From a checkpoint of a small transformer trained on Wikipedia.
Size: 15 layers, width 192, 3 heads of 64 (1 for keys and values), MLP 384 SwiGLU, vocabulary 4271.
Architecture: RMSNorm before each block, untied embeddings.
Training: a variant of Adam for these matrices, 111M tokens, 6794 steps.
Each number is 128 + 24 x the weight over its row's rms, rounded and kept within 0 to 255. Layers, rows and columns count from 0. Numbers have three digits each. The size before them is the row's rms in percent of the matrix's.

# layer 12 MLP down (transposed), 384x192, rms 0.0676, rows 83-154, columns 128-191
098:112086165092116093124105137127151167116148135102147135142140091146122088110094140113128130128092121121139123135134092108131123085112141099092120114137131149146110129173139129134119111142121069
097:139115135133126177110090111092125142151160115135146076139118085145136111075139109145139121120113110156121156107163105103149127129153130126153143126114092147144098126147118122113120085122131116
110:125105183102121120120105115126155145117129105106165113108114157139125134077096150125075119117129122134134153083160113145091115140093085127124110140162138108130087149140158129125109126091163130
099:155128127166123145105179111089100132111167136141131131115140108126135115135099156115113123145138104131113158132095126119153144114141138097154135141105185126117155122105137121085141084142130110
106:127103143104090098162142090129089123144122122154108143182150117115140109116128128123118106147144129130084109094112145085102095166122100138111155136154106140119133154120114130110149104117100070
102:103134153168092147175131103174118160114094171113148109107111136140134095118135142116114103104094145111139163141110113163096143125130121120130122147112069140119130107150154157122127135191150135
101:151116107123118091102178189128110101136127192127140114107124130147145173097131158136134134094155132113113095135103092115128127141129156119104163166121153118153096144147120122114097141111137166
094:105146123167116119133071172120148109145107128123120147106044110119118129172118161150088119123118112162168122152152154126113111118124137139106131139158127124115123111159136161165083061130101112
102:152132134144136154147131129132134118112153188106134121167121119139152140127152099137123143140164164136158158100084117175133133136112119093092142102120146081109180084131136162108153108133142115
098:162110108109108124153131132141132134126144152110112127123148131128163107139190124162159077098077130154106127154126111097121162177111124107067113143094132152145109140083134105086154116118119131
098:096128110156143126098103154147077133160146117096095122111130101134160087170125124135096117154147168155086089173090123115137169131120134163136133150133155127177138146104078101079099140141112112
097:100119146121116120177139203127104091094137124173093140124147159170145154100119150140085156120115142152141151164105176084108114110126127144133150137147170111118125092106136186136134108140129075
103:142135113161137143132096114103114153181175160201104147146088180128112109123128135159094077161149112100152147108111151122142109145136162114145111119141124134140118127094112132107144138139150059
105:105135122132137119090099184123116124121163179101139118158160131151126133128122150117120132172100133146142122106078141131140162140100145095117110136142141109130095150149104108129131156119173121
096:144112153129155086125131137121073160140095112086132108164131135084119127152142139139130145117139111121139174145100128127123138116116110121128151073125117123115119134128101122103118133182204095
101:131151152137135155137105156116146088128140170133133132124145110116151149132091125135131106101114147084136121116130192154128175140166154108130096152137155121089121131156123132117169136171158124
093:130119143103147091153129147081095155150126142121125164135132144139132140163106156135117121118108102151138148110133095099098098152094096126119120075104133145115131145157126154122130108137251149
101:125147117117134140169162098129077111150098156112151128154097148098136130179128122144133131138100097117162126141120123112108146127119151132121141099092119101157104155087109105150085121100106122
102:132129101156130083120122144121181130126104092105162133135091140125112119091172094109112146118159120112174131153119140110118114120160133186111133106082125123122122148131118121095159096136049145
100:162117150193148109107144134151118134092128178105163165168113108139136168087104118128147109110087131111119135123117133152158141097131118121124146148110103136154169123159167168163134113116135159
095:115126169146130102104054168119097166131096168127184149138123081114147182156138184130116114149129163138117122099126126121125151164156106104126129131101125120173116137138114109122110142107148159
101:137073131071100105169145143161143148139161122100130157091137104148090091113145130135145100120155181115115155081096089116109084122122129153146116160151102087123105143145147139168101091100099132
097:136139121114084142140112151126131112151104144095131093102112114132155138127151141178114123131087083120147163130101160154124151128090159130129122112103097171142111180140106140159145088144157112
095:099133101106089122132159118100108141120124110091092128154137141118119131138087188129189082112095136154100117113124156110120168125128150122137127153154125112071173154131115159172128153165146094
103:128114136134084071121175088116185141123143149130114120099151121122167121161132133139138113141125176096153142152138095158116149118158112139120102168138146096127139134139096117139089146129122135
098:173124112106165118096130127130101149136118079108115164108130098144116110116123136098155146175146100091166115129128121136115089174087105129111117107121118108129156110147142123082175104140135113
098:132141141147121159144123119099123154145148131147162163108124129145162109153103130124117133088140166157141127122122146139119108095138101121131113154111149094121122158144138123132106137160147092
096:140119090128162120110137127171142119116133136133136135173112108144120082153147124123117159123142096115152134157095174162138125152112129093159116153174113121129153091148099135091104140150176096
099:104163118085158126147110111110125158108106091112112125104129186096108130118133137119146177167119120114102132147154149145142121144129085120145131074100116178146165133139120131109130122128106142
100:129109139124140154087139100159129181102139142140105131127111155134133070137130134159104098120136087126162153143155126124127127174141126108139138116115170148141144123170144120067116148126100185
097:174134119137123092179097115137154082105147161113163107160147123115163169138129126134160034153138112120138119114088131137126143134125092161141136114109092120089164151139108145087125135164143092
099:124136102120094135150160140140115140138121136110121131098089140119113163172146127106154094118132107122151109132102141173128170062159121134126086071143112142155145136136190101108149117119126138
098:124130104090131155127103121180187158124110103134125118089115132136103122143133132137127133101148149092122194140142098118142159103137136172138166176093108118126108110142133172091112125131100138
098:129143115147180090170186177122151110106139126156112122172137126167147088137138109144142176116149126100157166130108142147177125131137138079128170130111099111125135113142142122103167086114117094
094:122103111088196127125150106148158126106119133105091114083131186092170136167127106139119140133152108114161069133160148069181124134140138129150110130114128148132113124105114109135140108112113109
099:105102141133166137124103131167161127086176128126141114100106126130138168128145108057097110135140132136109111124114094137161100137117126112129118157096155110113161135143119117141166100126110110
096:145147114103157099096171135115115109149125114162121091119143127099185112098108133113125133077149129142132150123137141128167122108134139104171125121117152159148133099161119091150135114122100119
101:109131127135147161113118102096136130110151095096131145112117175146096124156115131146106117143156140133136077108117122105118148147127118114112115132090114107139104118164113093096115160126140140
102:146123133149098130152157122136118129142128123110131123081147129151111107093133128144148121099141137133165092101131126111147100119157104190138142091118139134165138153122098113098127095114106112
096:111159150104124113111144107111137114142162121125159112106143114116133116157126085148116097116099181121112135154136102148130142090137145069163135062117069137100168154101126130154166089126187133
099:130139124140161119093117124118111136161147147156159142129146149202155130135095119117098140100129133125166108136136156156157119122130085154118110153077116158179133111147130140098168162084166143
107:148205149144136112129096127128157104108142125164140134153134119097121126146089131139114178143151091152118068108114130146118094135138100149136144137094105114173140143130152133105138142124122136
098:152112099110105138131127084109154089085132143152122123121110178156140164113092128137115147140173135100142183154101148100128153138134125162135122108160140134170117094123106114151162113144082126
095:116138131124113131104158144140111132166138112130145153047065146152134164112134142151123110168122158167193152152138088141115134139144138097130117149108109084120092167172133132112118117130125164
096:159088149163090153118103115154177122116089100113109149189102085148132137150172126154106142104127128107162101119159154172124162127131153118158136146133120152126198142135125133117143128129116114
094:170107144135135130148115179131118146117127167122118126091120123124125114133080146123149124114103103109099100111156122164137136153146144144073099140116093136134143119138095153127134147067064147
108:127164149173127102114106079090154137098159100117125129119119136138102121124146163125114136127146147150142135161114178099145111151113139113127123127112167119117159109146145148114151147120118138
097:115111140159173125150128117120144145133155151146086151118124093152134094113116123107121162136141129122116159149081146096095120111137103125115166139139115114136166119129078122139140121114093126
096:095136092119097117101160156181123132094103127128128114126143116144130111161158109173150098124156189135117091121104112145161153136160144159073123148138153158109153132151140135118121117090145111
097:140130141137126133144144124125140120124116123139133141094171096181109144145145146153171162105100093101115093130179128116155065110146099114155106125098129135139156116131133151147148111119135091
102:119094146120151109130119109136099152142138153115107089084132145126158128159129159123119146110129141089183123203163148130133057099134145146140116113113113148126107142144094112124135111093143147
099:136103139162139102132100151100109088165110150123131113147164139113174146125152125084132127122142119136123109178155145092138086171186097136133098124128063140128078132119122119110107102102137126
093:129179145132146110183112184121125097085108154112106147108146134114140129111123152144146151183143128108105089111159123148133136116145120130123134087159145122125115139100143141113096132130127104
112:104121123125131101133136117134168133174098147072120152143138090128148135125102111126106127131129129124128119150098105127145147134097136117094134144200181124141153143125081159123128143142126088
099:131094108106110129114114114153128169121132101104106084113141110121104127111143096129171167117120141158126086155070173124185140120121130139157110133184121126108134148134159136146129104108170142
097:096064071192126125153153120115143131122144121105093147146117127172108141115145142161116172141153163146170159138120159119171121091112136183119124138142099104151113118120115127132120133108132125
106:121136162118147131117133123161147140115164132079076152108139120120118098089112121096131156086117138113141155144119157149166121102098150153144112173166146127131138098107117132154136147120160145
103:084136171135144129089063179144191139159147134168146106126104169115140142157125133104121132145109112113126147107134103112155112155158152110123101145141131124134120150141150099113090155075110175
100:127126090133126105177081129151094147148156123146125107199136129153108112130143140174111147149125142136100116111139095104142095153141117108107118136129125130111151139119142125131118142103109099
096:136124088106110135141131117150164089141150129125120114150135135152107157151146122140120111113131153164088115116113157119086149138135106093106118103140121091098136124084106140120125142135129127
099:166096112135115111116153117125126148127081162132143135129120139126109169074132128139121094124113117122132100166141101149087121143170128069169073113085143089067132111118139116128147149125124144
103:119113167151151112096147118154105125116165140143118124158099127102125107155135102130137069101123153090118149099085101140150081128127115149171154142145118163096116128148105146167153104151095116
102:153166134102151135107150097134131085138092112176129178121096156135133117101098114121117160147126121193116091091135138141083135133076148143183118089105141123153151154127127136156109136134089158
103:152152167130146145185147117128146140116127132110145095129124141108143127061147145135155143132158137153153124163126115156104128144110140125127135147111154094157151119133142161156109140162132093
098:129094164130095135117167084139136123143109120187135141118106132113113127113103112138126168095143108101152123125142103135142133135110114160162143151124155117158136133128126105074085134122134148
090:134147162130092153123101085137115132182163140165113124109152128127140120071121118110127145126153104187049104110122121147150122117151098136114153128145135119134128135120111126131130133140139180
104:145108139136144135152131105097126144180145188172123113146116118095152094161130104147096196151126111084128138133126108157125139151141096127104115168137141127173108143111121109113146114144132137
106:110148137133165136146158135120183115156154106085177135093135102126112120134117136170100116088125155135135135113113136108125122085136106145116143168177137122080097136128128168105137115112153152
107:131135107118109105117146075139124128088165137086118133126101108144105133110119161166121140117107120154112124089169051114141160139119123118163150131120120086155091107142140163118147103107121128
103:124138095105126107129146101130133165075104171123132127131131126116103161099107084140114126087107104159140142124153129139140153092137141134123119116175127144146128111136133135085123149106127131
098:103166114119155162117110125148159096110139130134124145099094104134097121123114141099139111098125118135117120132147148118096131100117152167143150170104148089142117143088127145101159147134099162
100:157129107106121073160130119104121147152129194150142147100114108139108116147146154118112122127095115139122147134099116132099116131121147143120128115113090091105088122109111150168126112124097126
# layer 12 MLP gate, 384x192, rms 0.078, rows 84-154, columns 128-191
099:140138109155123106052103150154111108130120127104107141105151138168136143120148137084155124137114109154129096131088165137110121119163126072136126108094161105121107111104137181137177111156118133
104:112152125121113093108134187164103107119126132126146124143078188134165122125141136079120140084150085118120156127118129134118149118107131135127170136110208106136137153146140163127130139174120084
100:109129151140140136145092109116187188143138097096137129165101157161118098111083126150173136149099123141082135135136133113157095176159108135164164160122118126128122182138160138123134156085129124
105:158168157114142124141126130109109156139136145146099142119140094152088127104111091141122103121176135129181150090157123116144115185123169115141151133105113125124161126170071117134135112163085098
103:150148109156130127136087178125171107136128144114139162111116089162108105110123150113138146118160142114134121087096138176133199121139138125118193139113170122105140097088155099116142130114155121
102:104153131129146135090174109127126166107146143095147122085102137143119149108111141154129172069117127145133104148143102112140107121119139147152118144147132138128108161115122152126146137134142102
089:151171138120115142111072120158132159088115139127122143115087127143163158134103124128103087095128109126167087111105148161137089161089122146106144142151148115085115118122141150174112134143139132
104:105141102185095114142115098131132101148090107152097115059101136131138151131133140114131108161105106145135131176079150144125113123163132100126118118138154177147140063153147166158133143086103117
099:141174145106124161127148142094161164106138174123164112130191136138106121126119111155152067116146104125140120100134136122135169126122112122094143141135123139162174122119116124145137128134159115
097:141143121151136098175104119144123137109135161147091160077141130114089126113125125110105124147128125136134096119132114083143126178088091063115137052134092135138113123171111134133150127145134151
099:145150144137143132118090103109134139133121104093141122125158108074118133142138135176128115122140148117062129131142109176132173149117101133137092107113145134143116142120140100097144128103132100
108:152145073139149120133163120165137113079177145106111128089147188142098105155130144107125117137129093124060103111131186141152110142103143130112109149103147178120127098153121124187158132174150157
102:091178126065108146144121143111128185100125154094160137118148099164123136129132110154129106138135101129141141081132131143133176124100141138140152167121168120103189109136126122124098126112135106
096:142141144124114085109096098113145137151088128136170113128141089083126189147153133162138074087121108164123113124142160142112160112126130133125156117113105102131105124115143177148147130119115146
101:111107107176103129124153142137151141154133116107140162127184096135085125115119170148139107141135132138131109146127096139168115153147125090161148115106139147108086087132082150159110126151129145
092:134113152072116159107115059145159109164132130142159093145127121144109168124170124122122168113151112145132159088076140127103107087130121167131119116159152129127173153160151146153163062115113112
101:149118144119133155143086138115154168147117097149094159109141074135147089121131164133092145110126088147142101105110103112127130136117159157114117136103141118168109096156083153114125165116114113
105:122115129183124193138131147123124112075115090135104120119155120157103123126133159155104105124107143097104115090134128121140130162132111142120130136120161132112141130141149096114103167133144133
105:124152102092126127113157160128129122126160144093144134136087128140138121111112142081122140138126146127111163123117104136100171123088104094096072129158076135099119141125118119122164123159153086
095:124125083167112161110174112124125151122114126164147115145146124155134148102133101160100128124123085190096141103154124076131121154157096134097091118137153126134122153125145131146102142135174134
099:081142106088099152124124114131117120114198123085152125109113141119132145168060117148107139119132129098091083125159155180090121133157127156139107155115123172102071127138132167157163143129148078
095:138107182139111138129133070109120122095149117123105133108140120140151116143134139152129164114097109113124143149175087114107131162137136172166141109140151151094130102137152167156137159099103146
095:161129171180148104131135096100071104104132137106127170133121098120111112136157151119105167186150109151147129151171124101153129099143147100091114154143120137041105119118098176131142114121117133
104:143184106125110056154178110153116104134135150140110139146133153126099107091114179166096077126077156146137155139114119156140086135135119134184104120121165099108132105126129109127097138157112115
098:155096104108154102132096113103120144154133128117124145134137127128160118127102094117113137154134104147142092149075154122129120096155131125148124131121151150092158096107137152157150152136124108
099:123142108107110093109165094157099108134139084084121148179141112140100124134132163141174135125121130161136115126186166143102125100169136123122113106113154133156116126115130183123116127151137126
096:065129137106172116144125134172131116127109128124156164119158094168133129139124095108153151120133135132098119158094108100096123141110177163125134104121131087134155116095120149099139112116127125
094:160139111135122134102105118094122162118087127148156114110103093127142134111152111137102108119130130135126123116098125103148141121155152143102150136127108111167131171130119114146135121128108114
097:159121084133095163142127138191166132135154161134105133118089151143146134130156117174124105135122137121150158123110112134129127174060143166149127148115105121138100131136161137132111139138109143
099:149085160124102144165135134120128141143108112105148133132162139133139167131114130145129157124118156131169136127119114122170166080125117097126157099140101080132154155141120105105137163147130116
095:146125127146167176099117124114133126081117122131116126130128094117157140096135078160148151103125162142115142137135151118119136151108138114126117127132081132100129083119083138143129106100116122
105:123126152126169130144095145086104122180135138134125154153149133113161089081148103140139108147167080160153123131120134144129129101133126135159121122134127105119115090120136116109144122103176126
099:140140144142113097154136156116136140170155096118080114098164113108124147118114119118126142117087073173128107153126085147164116110156127141096146094123159145140169084136102131103080146115095145
097:132132099161102133152154160123114169114127125096166132111118108151068124076132168178127106093088178131141119125148129145127140126075134163117189127142090093140162144120150129144121114118129115
101:104114136116114144123100103128102115130132123138136152110169138121151142099126149121094164145118129164152142122096104179147178110105096147176102155144106120121152138109130137159181131109140130
099:157167121148139135117104106100135112105136096119129149154137132088123117138163145100146148104136130156122101148121132117140104157148173145152085117095133143165106102138071130119105092118151168
103:163160138139141139204128122151142124108136106139131154137050140151146104131128137109130146128139167138096136131143104144168131160115118130164107127099145129114115145169136120070121147120131153
101:085108118086138162109104117144162114090163120149123129119142156197148175138125159132148089113132153115106095115101117130127150118108129146146112141134137130126096105187114147134144172179147122
096:108140104138152143085119132127200087092150131087133160114106123157130123150158140115149134150139139133100146141159100134127142159129122133132128117127143154127097132140120205114175149132133133
098:081107136129089122078135074170082139138107131098145083141097148133130139133122127111121158136152085122137140149119121127182133106129141114121110114144093127125135113118139128097131179176116154
102:148105117121099126149127124152129091123144113132124164123145165118130123123125071110071115110106113142135138112089104133101148155120096108119121153164135114160128116157139127158160164169137108
098:147092123118146172159150122167104151117081148118123174104115131120150142093148092096142119124107072143082115122054131126181128171150113115122144110149076097130097148132143116117135114150149162
100:118131092126158110133114159092101164102135121111073139139165130150123171140143134094128124108109145143115155121139178109128128120107061118164158159125124150146146119137139105104076131120125145
099:140190145168144111132155128128097139148103112125104144078156140092099125107135115115139134135107121107136117157082149164155112130122113114178120112185100127142097153106093122145116110125105073
098:155121094132108102159067152128124134128178133139117139123069143129110113145100121125120108146130164095108147105153086117120115142127113130136129110124162105110150094127136140096170066151131124
102:116141114143135145108143138139145125126129148160117152161098126133114164176123124147092134058168125101073085130090184144136172177146156122083153170173106081141082129151100127125144158164131143
106:138143156104146172149116078140147153114152108097123106081118125173151139116121097172136121144143103115148133149152109107117159110131139106130124152170127143153164076128143114103097126132134185
088:139131123110154136126115119138112160120104124132114164149108159155144098151131120125088084111095145103150125115120145132145167112145132083116118123100066149135132144136086147169157156192154122
096:157133094117127127182122124146066158177142145152142096117129062093123158117152112126099120119075073125119119129150120114165098147108142084126156128150125132101133120107113060098141118148137134
095:122114120142145142145160160104154115093091144144120154092145096126166172124128102116080140133089122126120163103128192130123164093153100085126143134128117103109113166181120117130139132141155092
099:153156083121135158168167119152147151101142136130139126126099161138073128128082114126143108066141110105109134099117152149103125155074156142145150168103164085130123156174124125117121188161114132
095:123144149115099148095109107112117096158162136114107081115136122108147166114170126136134151091119083152171155163117120133161105158126163142146122123111152129111104115113115097117088106154112119
112:130145104110123071098128159144121146107132124154138150147127104159133111108126122116115128135081123121121143138146112101138130130151130112132128151134074117141072136140100152105140158128155155
099:136112117173150183133169114133097106151123082115141145124128162111123140126105145136118114091128124104142121091113137132167125143120134093135114147109110125144091126124161103137126152115101054
098:145124141157132173150115104125114102116123123142127121106161157123131120133137132150139125149136145108117130142153138109094118158072065170129133132122125161125135131153079138119151116133159171
103:136201128099171109081150134130125112161097130158159189129116141113119123112130143122111121117118094157113102125127124109119146098137094119105121088153120115125110112154115110174148130139144154
106:141124128107099134123126116122108107095091107112138138136133137158135145165128129123111133165137115154123071121129101102102072140073142115096123109107133144127110130112103166159077102161120143
100:132137138125132120164107118128091112129090093136131143126140124095114171139158084137136126183129105095133099099137113127121126165141151097117117160124086153083104118155120130123165114133174103
102:102138089104135080165114128076080171065110120141103138133123131122099130138143163108116132130117127166170155152152156113136063196127128129115093123116135132106121092151130145113140160144076086
101:140131140070151101138118107123150121133092189146143099112150103120075158123134144117068120138148128192158130132107139147145142125133122107120156137101116156105167079157102141123147162108140140
102:148152124117132160088101146156133118101109128132092131126117136129099129102153111138128149131159112152137103133129157115189129111162130138120099158189112126171180100122155109083128164092154098
107:143131128140106121110136147087149115124160105104148112146154160122085106133128147149106142098127153132133173106142102168212106132111126164094144133135106142141127088182113129126153184122119129
100:139114121106139139157126165101084101121108112152144085137107157146110150133109132159110132085138174118144123147138145125084145150114140133118101093131127117140179099187146124125103091122124101
099:139104141111153154143121146094111148114124165123107150109161131126154142148099107177118116125127149128160132133112144126141182095114133142073121156095098143143160134144115111162150110128155118
101:111126147162129144159075140139124169148111107113137117126166093131122137109123145112155136155126101080145144164116129103113174088102105097151139128123078141150133117106157114083103114090140120
109:100121100091152122109101132115143100091138107123109134126125153108139088180159101157157139082113115132135075105156106165133114140135131120163119151112131104144094116128103138137145142185095138
109:125113134155141167135113074128135131126085120130119113115129134158111179142105116121144141120126137071119107182133104122109120113145114146146112135148129163148123135138119175131129169121142117
109:111141160072108191138091109069132148107145150094145109105128127170108117157112085138141144138109112137149162126133130115083171143139113150128127177154137133141124163129102128160120164112157111
102:136092118105105094116138096103103115097117102086155139150107149147147138107145145121123124123117140144144100135089148149117142117155127127110113142146136129125087128124086150125173140116160118
100:102060124128118161111128113131159133132071111091116154137135120104115158128156151138105163115148134128125149104107109140158145132102123153107144163143134129120115091139120113139128100128159159
098:134154114105109133098146115140112116157148127124126112128177111108149102139160129133155112101108140103112147133165122108083122152130127155116110120146110123111085146135149124164154138111128113
# layer 12 MLP up, 384x192, rms 0.0802, rows 84-154, columns 128-191
095:077157091101130144141138125164126121122145151129152102131103118110142134137084176149144119109127144135134144121155163111088136120136129123118121123102146105097093149117133096128087187160131163
109:142131133133110143126119140109109125104117124113120094104101087091155099153122122080116140131084091190138137129142131141177153117140124132128109154154152123111129131158139136141149170135128102
102:101143135128139156123095144131138135156201100098148143154126162138140125133146132166181113107124147119092157109122120141117100124162155152189108162074141171064130161087161152143136109103140124
102:147182165118127098078120137183142099144108123101151124100128142104119102117129140115092136151138067099118151136128089136117095093090167114092131102138150115126111118080149116138098143161146120
103:083127139141135116116109101135177111131139147116070086129146113123133159149154153099130103089155167136113122157130112102122146112133114149141109152122111127145145158123096093089102119116120116
104:149107146148149140135101093133194115110126140122086149115120138154098097109121113076127114176104078114155123137136134094122128127138166148121127116118108150151151114103095126130106123147117150
098:151106138131154131158117116101123125143095147139108148130112094129056132113125128102122161150110092145104134130156156085126156118146151101092149141160106115102103156110081157100124130108144120
102:090149129098131113138124085129114175119150124077160121084136118139095128169145111125113142115084122172135104124118085122140092120152102106125153129142096111103161134131124144123117117136162139
100:092105108105120161136116167162132117172119109133109115138149140127141149100147140141157167124142116132124132088144169103124127138166107152155129127131130143121147143147118157115118145129105131
100:100111095108157137129169128119136123191076128076137105095119109172114092103126138130092133115111150135125120149110114143104069147107144166119088116136109132113110114137143101102100139135132141
094:128133068105148159144116091135146154121193115110136084128131147114114063117106137136138110130112147160130111140166137165128116127160139126126083109099131168178083111121124085134117112105133192
101:082127147112098089105133112112184115121117126102133122145132103124122118110119156156178110131144134157126116134144158199148121108117123138099110104071158146118103177159123133156160130110167149
105:126147151137130108108127120128110136141123165166152149111175146134155150116132122121139127104096176144134126106149107154108124122121098139133106152058144089071135104135147134107120148106140087
092:081122157131138118093124098133158133111141119105111136132181130144094113059133159108127146132096141143148103172126119129156124130172140106141116174156139124127139169102114118154146148102136143
100:129103085136116094117083076149098081112119110084120136130132150123118134120147107131154167119114138105072099147088141132111122095089163121160137121133108173128147119109136162145150137127136095
094:075124091113139131148123160157117104125132096053150094161147135116158105147110116103146097136150123119085124145091133170158131154162112129098126093124112116142104124118112104130137138126157117
104:156179122113115148131137151141148231120120112146094115114141095107141126091145101116096121109102083122123108126108109120124104097132164187160145139116115136113127138137169160118124145131097105
101:085125136129131144147116130151139124115152111123132128111133107140173090151136126081143131125087131159121134124130121113147124123154078116129127150132152131132127139112188121085160163141202076
098:141160100133124070159116127130125128151129118152102096150114151146143101150124083113132164143137106099165113126123147121126101163139158152133115118105181171128120133091134151110109075122098181
093:162067098116132150108136073104141129145148127129113139188112149159096124142145119076158117152139092135098145164115173099151140126147152110134168115190081164138127130130093157162147127166129140
099:118163102149092097118100149146186152112124152129170080121143115143119143131105109113139131143098136110134148128176126117142191114067123099143101118092183134131145182134135117051107105127107133
097:134150099143101132156135180131149111132128089104116073104105135086120178123098159154165134140171172090132075135118113115134142131126112108108093123141097127143122110125140096126140129123139115
096:089095127139119158133115128126110109124072100149148082100131082098138152096127124069127143170179115091115105148077104124135114132088074144128119093148124135130125118123115101120095096134140113
104:148152153116160136146121120116116096122154117140120133114120171159134113145163138102099162162126107094132110104117132137133101125121127104127096105165075137152112130115089151125128117150163149
096:161159077155136103128135136142141127068132103149122150181171129134108160108105137176137110156118182144131136128141118080131137129108117119115121110140119133137149113147127102151106144103137101
097:118105150077136133121106106129102134119110123129089181203152105106113114098127139092151136126123140123107128134175171169126142154162114092136100131144143153085158153141131157118174126135140112
098:163124122155121178139157154100128137098149103127091098148126188141106135103132122150140122132129124115148131071160162128123136122114123132142126116069138171129085148122072116207126135147154161
096:142116130156122106125114137130100142101077154123162137130127106132153166172103141158107087121125170113145141110111116154103106113145109151113128132147147081131111154143160138097157130137118114
099:145157107105106081128133130154190161132124123113112160138142124110048148100140123083147163094117141143136113128126132156129145122093157096129143098167132119086076124116116105143117185166102120
094:129110122120160155099157102114068153150153156116128135120123108125110107093114169183150127127103126131120110150087105069179099133145125160140121158147156107139127126111135096084154134110147148
103:121082102150126155083071117128126120077118112137120143154119138123174119127121119132129106128141169104154103166131108130111166153098163162161089112172079128099131086109130090158137107100095164
094:113136202128138112109125109101077110111120131136124154151124162121105106104122107094116113152128082144163089126129159166135117167085099137136092098136124100115158148153149096148131113132160118
102:097177139123141057162160151120114140137149096117147117105143171130160117109069136127094125149086130148166131127126108151136092144122142127148103117123105146089100126154126124123129142121129135
092:193118111164109135115146134122139143132116121102161122124125140099128108095121081088109129163141123118130121137124121127107172161110138130110130104146136108149094140109152142115141077150140095
100:132138129135092089141175150122122127155092142098132124107163127145108069150142188166172098112118164114131125114149134118110126124118116086141145120098188124132141113132111122093077104138192115
100:128147133140100079109136118107146134146115129143112127128156130095107134124157120127091141157096135157091116135154122132139129121149105099103109115140099102120137143127106126130156138130112142
104:093150123096093112105087181120149137142178122125110147072162117120128127131129102111101122090141130129106101107098100100125122119124155147169076124122104106144155102151148100133137119049110141
099:177117118120135150093147121113116131132110124121132188151127148091131213140100105138119118135165111125125134099122163073093140155084100172147165087145113126123134092125210146139118103139136160
093:099141124136156126180115113151095143152140141148128114135122181166115102139097111120130116123157144128113156141158101118147148181088111115142147141160130134100105086129104139164133107071069138
098:130133107126129136123156123137161125109143147105106098175085128107066101126131139122111150149120095112084176148102135077085138101152140140138092087137093118117116170133181164129134152142139141
110:120104097161132123122134144152128071117143112111149135123139119148091146128169136132115128116123164114105127130172105141129097101156087104170156197155134109114147106158153124148150135154144075
099:074164128153114057123131166125160107151102144118175126153139108143087124162123135149116107131123137107169197133169134129100125119098098141100112122103171143129139179131104149147075120164113115
096:086152154086112143108090107079133146125141084120132115115143091118111159158163109131143125130102149162154121140161130156118139099177137133107115103128095120140071127080126108116066081123138159
099:117140142106119106109162148165100123159162087102145081119098134098104138156095133156168093102134177118132158133127136146116124104126090177153136150131133098131108116139100111145131105136167169
097:145106125134101114100157122135126129150152153089200127121164095109145120139126146126079136133098132117120143163145121103119146103107117138106147162113143117145159162119090092146081094122105113
109:159142150155170145182105147120130154127116140156109140107119139159158134086139108113160085145140147133136152145151109082158119163146107159142152120066166115146157165147146119096099138128104124
101:131145108144123112056096141129111148099149112138136124133112163092133100128102135108124137174124155114117149123154157144103165146101166110120116114105168142152162136125134148137121114114137135
102:101106092110116092100101131173101145139133110146113099163089140181170127139147169098097083098109168078153098134143114163134161096123166112122128078157116141163121172112156154128162131146132146
096:119110116118132129113117138170128096114096129153156125153110166118153122117149117117110102168134136123145117112067169117121141130146139188106131133163161138145116155136106167127100203136117134
107:098085149163106127159170135130110114123109136124141123093159126125189152160141106118121154120088158110149139117145159149151139078134122112131181121128124116108103154141169064131139119124130131
100:095090095115107095137144132134109145127125042144084119119154153074111117160120133124141126119136149115109113094120182142166109096097165155138129131123151114104144118101147103149123100196131162
098:100104166106116146122122069136100166108141133118154120096144090123100119137141106132117129054128142131128177100125147154085157122087143153139153129141162102162102116063131113126167137093119112
111:109155141120124178143131151129106106129139128107127116102085176146097120161155159152138105116123110103085134163117111159129094119089149106146141121141122110158152108126133126123125106115119200
097:087131078141145136116165176111096106121115165133137170163098119111164105120125149110136143159158146099126125124137113102097161157154123134114162130087155110136119167115156133075129142160126117
096:127197160109102106145121139147115125128119106120160151117131093146137108089128077130110149147131110123080096111098149152118127100153109132170134162082130112158177138133153115117138101106141110
110:128073138161122124159056119084094166116158107140115074116123100104158155130127086113120159142124110152147081108141160129153109142120139146156101131126108176130149094071178121147156136107127106
104:183149115116097127165163127161126110094096163100160172170148105133108126166124126096096119141105152165095098129140100101106132163083145127138171116097157128160158087140150151138151126139107113
104:128103107124143150129160121096141139105181126133129125131125176148152091137095134096123114104066112159120143107145138093144179104116120119120101144157129129161097148133076127176065078137130120
097:138136176157091154112128121144158124142138118135119102115116127129097079133159101115140129115166118102084095114093154136115177108089142121119151155095130122132134146110097106148116087127165152
097:140186148085121141115093122152119112146117136154151127116138136134126082143159087149124108133156102139125131145143118155136160148146109166135104126133139143129106122125130131110074121106149113
101:140162128122152150148150169113132132143142158115128071119140128130126143159104134089106140125139105123157121110125118111090150086137166104115163127093105131145160146138124086134134096119118145
103:121138095118121079107142141128137082099131128176162122157126144136099113103138137125081142175115098132152145121119105095179125117177108182089124111174083161148163085148105127123127138126103153
099:131153136104100118107125141127113156107121146095126106145141127133128125167109130189147109137117118122141155106114143137104124106105115119114176122084151144083065190107169128140150148138124133
097:136120120151149131126122124125112170158088115134140125117156135111149102132118142137152102170109161153149120140088144157170122075131153174129080129123074138144148118097115076132116113131129141
091:112088069119130126093146160160177101113145159127133170112113144137135115185133108140123102104098155116127129113151100107120120131124173135113128107135133125120160121114090146115146110139125115
098:107133153125111111095126127132109127105092102056127128115156147112103161140124122162147092100088142177101122121135147104142108114151116119106139150090146115043117122121146178145109166104137124
099:111123162130127099092142112143099120110128100107094187130104150113148149136146085127155123108144108170134117136131166059130091149129161101159079097076131136103088082122100154168153135138078142
108:130146120154128123159112144147118109139081125166119126138112148160137106154153143178129089128157113098152101086157122136095083132148142128122125165142177091104136143130172138114163108140130137
100:142077172098154147126129120162135139100074142158091121080160131154155152132157095121078162145161121095136130124129082091115100136146134137157118142129091108124133145136134114109153124154139123
100:090153144098095104125123146167144129131131122138086137150142137086101097166150113139137160125148127122137154149105154137189169148156114116146092100150113146161139148086076112106153131132132075
093:087133120140129163125130183128114168123098116118115112136133161137149162124160104147161135133174146146135090186122163147130126100151141148137147155138160199194106108083087116082131109113139145